Weights of a small transformer language model: attention sinks.
Each number is 50 + 12 x the weight over the matrix's rms, rounded and kept within 0 to 99. Layers, rows and columns count from 0.

# layer 6 MLP up, 3840x640, rms 0.0164, rows 3249-3289, columns 200-239
55 76 43 36 56 18 63 58 59 47 53 38 59 56 52 39 44 72 49 49 43 70 56 56 44 44 60 32 54 28 46 54 46 57 51 31 41 55 61 50
58 67 53 53 34 49 51 47 43 36 38 48 47 30 59 53 58 58 58 59 63 43 59 49 50 36 41 58 49 32 56 45 54 45 45 24 37 44 62 57
52 30 53 40 40 58 36 32 54 41 53 58 54 37 53 55 52 48 36 63 67 39 44 53 24 54 42 66 41 27 45 51 45 47 36 45 41 54 49 55
50 72 55 31 66 47 42 50 45 46 63 37 41 47 62 65 43 33 66 37 53 63 51 56 44 51 49 27 34 58 51 52 58 82 58 55 45 44 45 56
57 65 53 34 50 52 33 20 47 50 47 52 34 46 52 64 40 35 50 47 42 62 57 46 48 59 33 37 77 64 67 45 43 65 67 56 42 54 49 38
48 49 67 30 53 42 53 56 64 26 43 37 43 56 53 52 48 48 37 51 37 49 73 49 51 52 50 58 67 41 29 52 73 63 58 79 60 17 42 45
65 44 46 56 48 66 50 58 64 42 54 42 56 57 51 39 52 39 21 34 46 59 48 52 36 58 44 39 65 52 64 47 37 42 66 54 63 36 71 72
62 46 60 54 40 51 17 61 60 54 59 30 53 30 47 48 59 47 45 65 64 54 37 41 60 73 67 51 56 35 52 59 44 51 74 45 61 38 24 52
51 53 69 52 60 59 30 45 69 53 28 41 52 50 49 70 46 54 43 53 66 50 48 46 45 65 48 37 73 38 58 61 44 51 67 33 47 53 72 42
53 46 58 69 47 30 47 32 46 63 35 61 33 30 43 49 40 30 51 44 64 46 37 77 49 53 50 68 47 70 37 50 62 43 75 48 43 60 61 36
37 69 47 42 65 55 40 46 42 48 18 49 58 45 53 62 44 63 62 43 51 61 45 57 39 40 53 66 51 39 63 50 66 73 58 28 23 72 58 63
51 61 42 46 44 65 55 54 54 64 52 76 64 58 62 25 61 54 53 46 41 39 37 53 43 42 60 62 37 63 57 32 49 37 70 27 20 49 46 46
59 54 48 52 44 49 43 46 47 45 49 87 31 50 68 36 65 59 64 51 53 51 57 18 31 42 51 43 19 58 51 44 56 51 42 45 51 32 14 53
73 48 58 52 53 52 65 47 58 50 63 48 48 50 53 56 56 58 59 46 41 36 54 51 45 46 54 55 62 58 52 54 62 40 53 38 20 43 77 51
40 49 43 66 64 54 39 23 54 38 29 57 54 47 72 55 38 39 18 47 37 50 51 57 56 51 53 51 27 46 49 43 54 33 42 58 40 56 39 33
48 45 56 53 58 29 48 36 34 46 54 34 40 60 36 61 41 63 65 55 56 55 30 64 57 61 47 52 44 35 48 40 48 58 37 31 61 65 57 49
46 56 22 57 53 40 45 53 51 70 43 41 39 68 69 39 51 47 51 48 37 51 60 47 33 71 73 47 35 79 44 50 38 41 65 75 70 82 55 60
31 43 52 54 56 36 74 39 46 52 44 31 53 42 59 42 34 57 45 49 42 56 55 57 38 51 63 57 41 29 49 62 56 30 50 42 61 42 40 38
49 53 51 50 39 48 53 59 62 62 41 46 60 40 40 76 41 62 52 38 46 66 56 47 60 42 32 56 31 49 43 61 49 55 41 43 40 23 58 57
39 56 43 44 31 62 48 52 61 57 52 29 61 60 56 33 46 45 53 46 61 53 55 47 42 50 62 59 48 63 65 45 54 44 41 50 61 39 63 62
50 54 51 61 71 35 48 59 29 58 45 76 70 43 35 52 53 28 29 24 58 39 64 45 38 48 52 64 61 54 37 66 40 65 43 81 48 43 46 39
48 53 53 66 56 42 64 25 41 70 63 57 69 74 59 47 34 43 59 44 46 37 43 58 43 33 52 70 48 60 44 57 53 45 78 72 47 53 66 54
65 55 60 42 55 50 47 49 31 65 21 52 21 37 62 54 38 28 57 59 25 36 35 54 64 69 36 49 74 54 73 39 50 79 42 73 62 52 69 55
71 47 43 64 40 59 56 30 45 66 54 63 48 47 65 45 51 47 53 54 41 53 61 40 52 28 48 17 53 48 42 64 47 38 29 31 33 33 45 50
47 63 42 53 33 36 40 52 36 48 38 56 56 54 68 60 57 32 31 63 58 66 59 49 59 67 55 52 65 43 26 58 55 60 59 49 41 49 41 49
67 44 51 54 60 55 48 68 51 58 53 57 46 55 28 25 47 48 52 59 68 54 47 49 46 59 46 58 58 56 58 54 62 51 52 43 55 40 51 53
50 30 40 21 53 28 43 62 32 55 49 26 52 50 52 38 41 66 58 54 46 55 56 45 31 59 49 40 60 51 36 63 70 47 41 44 34 33 49 75
45 49 73 23 63 57 60 55 70 69 41 54 58 48 54 58 85 52 65 55 72 60 43 37 27 36 29 46 45 79 46 35 45 50 58 58 64 44 54 48
59 44 47 40 16 43 62 60 56 79 56 60 52 59 61 45 49 23 35 49 44 41 56 36 46 48 39 30 62 44 35 45 30 46 39 57 65 55 32 55
50 59 62 39 29 40 40 42 75 49 23 73 35 33 62 37 52 30 70 39 53 57 50 27 47 40 30 67 58 38 45 56 39 56 45 44 56 32 83 50
57 11 56 56 27 48 53 72 22 55 42 53 39 50 47 61 71 43 69 54 47 55 25 26 56 55 40 58 52 31 36 54 60 45 50 59 54 58 40 39
50 57 57 33 76 47 58 75 68 52 74 71 39 55 68 57 49 75 61 68 49 49 69 67 74 64 42 74 58 27 47 41 42 37 77 37 52 56 29 42
36 40 41 49 36 37 22 38 37 61 47 53 31 42 44 38 51 52 72 46 53 37 50 40 53 47 51 53 55 40 57 32 51 62 42 56 56 66 56 58
71 40 53 60 39 65 68 57 38 33 47 46 45 56 54 53 59 50 42 37 61 64 65 28 56 72 53 57 64 48 30 57 42 42 48 36 32 61 55 53
45 30 59 61 52 73 61 67 57 44 42 59 74 57 50 36 40 49 46 51 53 41 50 40 45 53 53 30 59 60 50 64 37 48 42 85 29 47 40 37
63 45 60 39 63 45 64 57 50 56 48 50 46 44 58 55 35 34 30 52 57 43 44 58 52 38 45 53 58 69 30 52 42 66 49 24 40 58 43 56
53 22 47 51 45 53 61 38 50 30 59 50 64 28 35 41 48 42 75 56 65 58 47 47 43 44 32 52 40 53 37 40 73 40 49 68 36 60 57 28
45 61 54 52 12 68 58 64 45 47 28 68 46 65 57 24 53 63 63 62 74 30 37 61 42 63 52 70 66 62 56 40 39 46 29 35 33 89 55 46
54 34 45 46 54 51 64 53 75 54 44 55 47 18 65 67 56 30 54 32 36 60 42 46 34 56 69 62 31 54 50 43 61 50 42 52 49 61 40 40
59 50 57 65 50 38 69 58 43 57 55 59 48 23 63 31 43 43 64 44 64 35 49 32 54 55 22 57 57 46 58 56 43 56 45 45 34 45 57 40
73 52 57 37 56 60 58 29 50 72 47 60 41 76 56 36 48 58 52 58 53 46 35 47 64 45 35 62 60 74 41 45 62 40 63 54 80 40 51 36
# layer 6 MLP down (transposed), 3840x640, rms 0.00804, rows 3249-3288, columns 200-239
35 47 47 67 52 65 39 54 28 88 67 34 52 36 49 57 41 48 41 40 55 56 35 38 52 42 37 44 46 56 64 59 57 67 52 35 36 26 77 44
71 38 42 53 46 57 49 60 46 44 49 39 22 55 52 46 25 45 53 55 43 39 55 57 50 26 69 70 38 38 44 45 44 65 38 42 54 48 55 55
53 32 51 72 26 43 16 45 64 43 43 39 43 40 43 44 29 59 33 42 61 59 40 53 38 46 45 60 44 44 55 51 59 54 44 47 39 34 34 43
56 75 28 68 54 48 62 49 42 63 19 64 18 46 56 43 37 42 38 71 66 54 55 48 26 24 47 22 33 55 60 56 62 66 17 51 28 50 64 44
42 42 22 52 60 26 29 43 38 49 49 49 69 36 40 47 62 39 30 52 78 65 44 58 76 39 74 51 32 45 53 50 31 41 69 30 64 15 38 37
31 66 43 33 55 69 34 39 61 42 76 49 23 57 39 65 32 58 41 74 67 59 65 76 55 55 46 44 41 62 58 35 45 62 51 44 30 60 66 41
57 63 38 55 61 41 49 72 55 34 27 59 49 41 81 34 63 55 75 54 69 59 38 46 67 53 50 54 40 67 48 49 48 31 76 51 41 42 60 46
62 40 68 43 49 59 47 70 41 55 44 50 36 37 28 55 69 61 39 69 37 40 52 32 30 41 57 59 56 32 47 55 42 45 48 33 32 33 32 39
61 51 47 37 53 57 44 34 60 51 48 53 51 59 33 63 47 71 49 70 46 56 53 58 55 33 64 60 51 32 42 46 50 35 39 43 60 37 38 39
33 45 71 49 65 46 49 40 58 63 45 46 53 45 46 57 33 64 47 47 81 50 49 37 60 50 59 62 48 25 45 40 43 38 48 54 54 50 55 55
52 49 43 62 67 41 34 57 53 68 56 30 31 54 49 28 50 24 38 48 70 54 43 44 84 49 43 50 57 57 84 44 37 28 38 54 39 44 69 47
48 33 62 27 49 62 45 48 46 39 68 29 68 46 32 45 57 68 48 52 53 60 48 41 72 52 47 62 57 44 52 60 65 60 56 68 52 36 47 55
20 45 50 37 56 45 42 36 52 68 42 49 30 39 46 61 55 68 56 54 46 62 28 47 52 73 41 26 56 68 43 59 55 39 39 33 48 50 45 32
51 34 38 41 33 59 57 59 22 34 34 37 46 40 51 76 59 50 40 34 42 51 29 54 63 57 50 43 39 50 37 54 54 59 69 67 52 49 41 47
47 36 51 27 52 51 41 45 58 31 54 69 66 78 47 29 56 44 41 42 18 67 62 54 53 53 64 49 39 29 68 27 43 31 59 47 80 43 27 44
45 50 40 42 65 65 46 71 51 52 63 44 43 64 48 66 59 67 60 43 33 67 57 48 21 45 61 63 68 37 64 34 65 66 30 40 63 53 62 57
46 38 65 37 45 49 27 53 40 56 36 38 59 38 42 48 30 54 53 42 49 55 52 50 36 62 24 50 53 42 41 61 76 22 63 53 47 56 48 51
55 57 44 32 56 50 32 51 66 66 48 64 47 29 57 30 37 42 62 44 63 63 73 46 39 32 28 39 21 76 31 45 40 51 52 28 48 55 59 37
49 46 54 48 38 55 46 62 45 31 38 38 31 54 42 34 52 73 41 46 51 34 41 45 56 45 47 77 63 35 48 48 68 54 48 55 59 57 37 58
63 36 50 33 42 59 57 26 60 68 51 67 54 56 33 51 44 65 40 44 62 44 48 44 58 44 49 52 30 35 45 59 55 56 52 41 44 51 61 51
46 66 67 36 52 47 27 49 49 22 41 48 35 48 62 51 25 25 61 67 62 61 62 41 52 61 51 59 46 35 54 39 55 54 53 75 62 67 67 24
64 44 28 56 37 55 49 41 49 53 55 36 57 56 53 41 58 39 72 42 78 60 43 67 56 48 36 43 50 42 75 54 51 27 41 70 72 30 41 72
53 52 59 47 51 31 87 68 60 36 38 71 27 64 36 33 34 45 58 66 46 53 27 36 49 39 73 60 51 59 44 46 55 46 57 47 30 51 58 43
65 57 60 37 79 54 68 70 47 39 38 64 42 39 46 47 38 58 61 78 51 43 45 42 49 72 68 47 38 49 64 48 64 51 32 44 54 42 33 30
59 73 50 55 61 67 43 50 39 50 54 46 56 52 57 58 54 35 54 55 51 49 59 58 49 67 49 51 59 36 62 49 50 42 54 53 42 53 32 37
50 69 26 63 57 46 33 56 41 37 34 75 54 58 38 74 49 27 45 38 50 37 42 69 43 57 30 48 25 53 52 39 56 51 46 51 54 55 67 45
53 55 38 67 35 54 39 57 69 41 76 60 49 50 70 57 51 30 53 32 89 64 56 46 52 62 83 69 36 51 52 48 59 54 77 46 40 61 26 70
30 43 31 51 59 59 54 58 53 36 30 58 39 39 46 36 56 42 63 66 55 51 47 46 36 83 70 44 55 34 32 47 48 35 61 40 32 54 33 75
69 66 66 40 46 44 48 66 27 61 63 74 69 66 39 28 63 35 25 37 52 47 43 38 49 40 62 57 62 66 42 34 46 71 43 15 62 38 51 39
73 51 42 57 53 38 54 49 50 21 69 56 28 64 36 52 39 34 68 71 40 49 46 55 72 32 53 57 57 63 57 37 52 54 44 65 44 60 37 45
70 48 44 49 49 71 51 35 55 45 53 78 48 51 39 43 45 36 60 39 23 47 58 53 37 56 40 37 31 58 49 49 57 56 69 52 38 63 70 56
50 58 11 54 28 30 39 61 15 39 41 49 52 24 66 47 56 70 65 48 65 43 46 74 46 49 63 44 58 36 53 65 33 58 50 43 53 60 43 33
57 33 70 39 56 49 46 57 61 60 36 27 36 58 43 43 37 58 69 36 40 59 60 61 38 59 49 53 32 70 53 49 53 57 58 46 70 62 51 85
55 58 33 37 42 45 60 32 56 64 43 44 58 51 45 46 38 36 41 49 58 51 53 71 58 42 44 39 37 78 54 40 49 34 52 44 48 39 45 66
57 64 44 44 58 38 37 61 41 51 47 48 66 57 47 59 39 50 48 47 43 56 66 46 54 40 67 40 43 57 38 50 53 66 44 40 57 52 44 29
31 45 59 53 52 38 53 35 60 55 64 40 54 77 43 39 71 44 42 32 69 38 44 65 31 69 71 58 43 42 61 48 49 51 51 50 36 42 41 52
41 38 83 45 47 30 45 26 33 75 74 55 52 48 50 39 40 52 41 58 50 55 51 76 68 59 57 38 57 63 36 74 72 54 44 46 69 60 42 50
51 64 51 73 56 57 50 34 67 49 69 52 59 57 52 52 42 66 58 42 35 60 32 51 40 67 40 45 61 26 53 55 28 35 55 47 34 53 45 53
41 38 61 62 65 47 48 48 61 39 45 57 55 32 56 19 49 37 47 53 56 63 58 42 58 46 54 36 39 42 23 54 58 43 18 53 31 47 74 60
46 39 41 44 48 58 55 43 59 28 51 38 48 30 65 41 46 36 60 58 45 54 51 64 54 34 54 39 47 66 52 44 38 59 66 46 46 59 56 37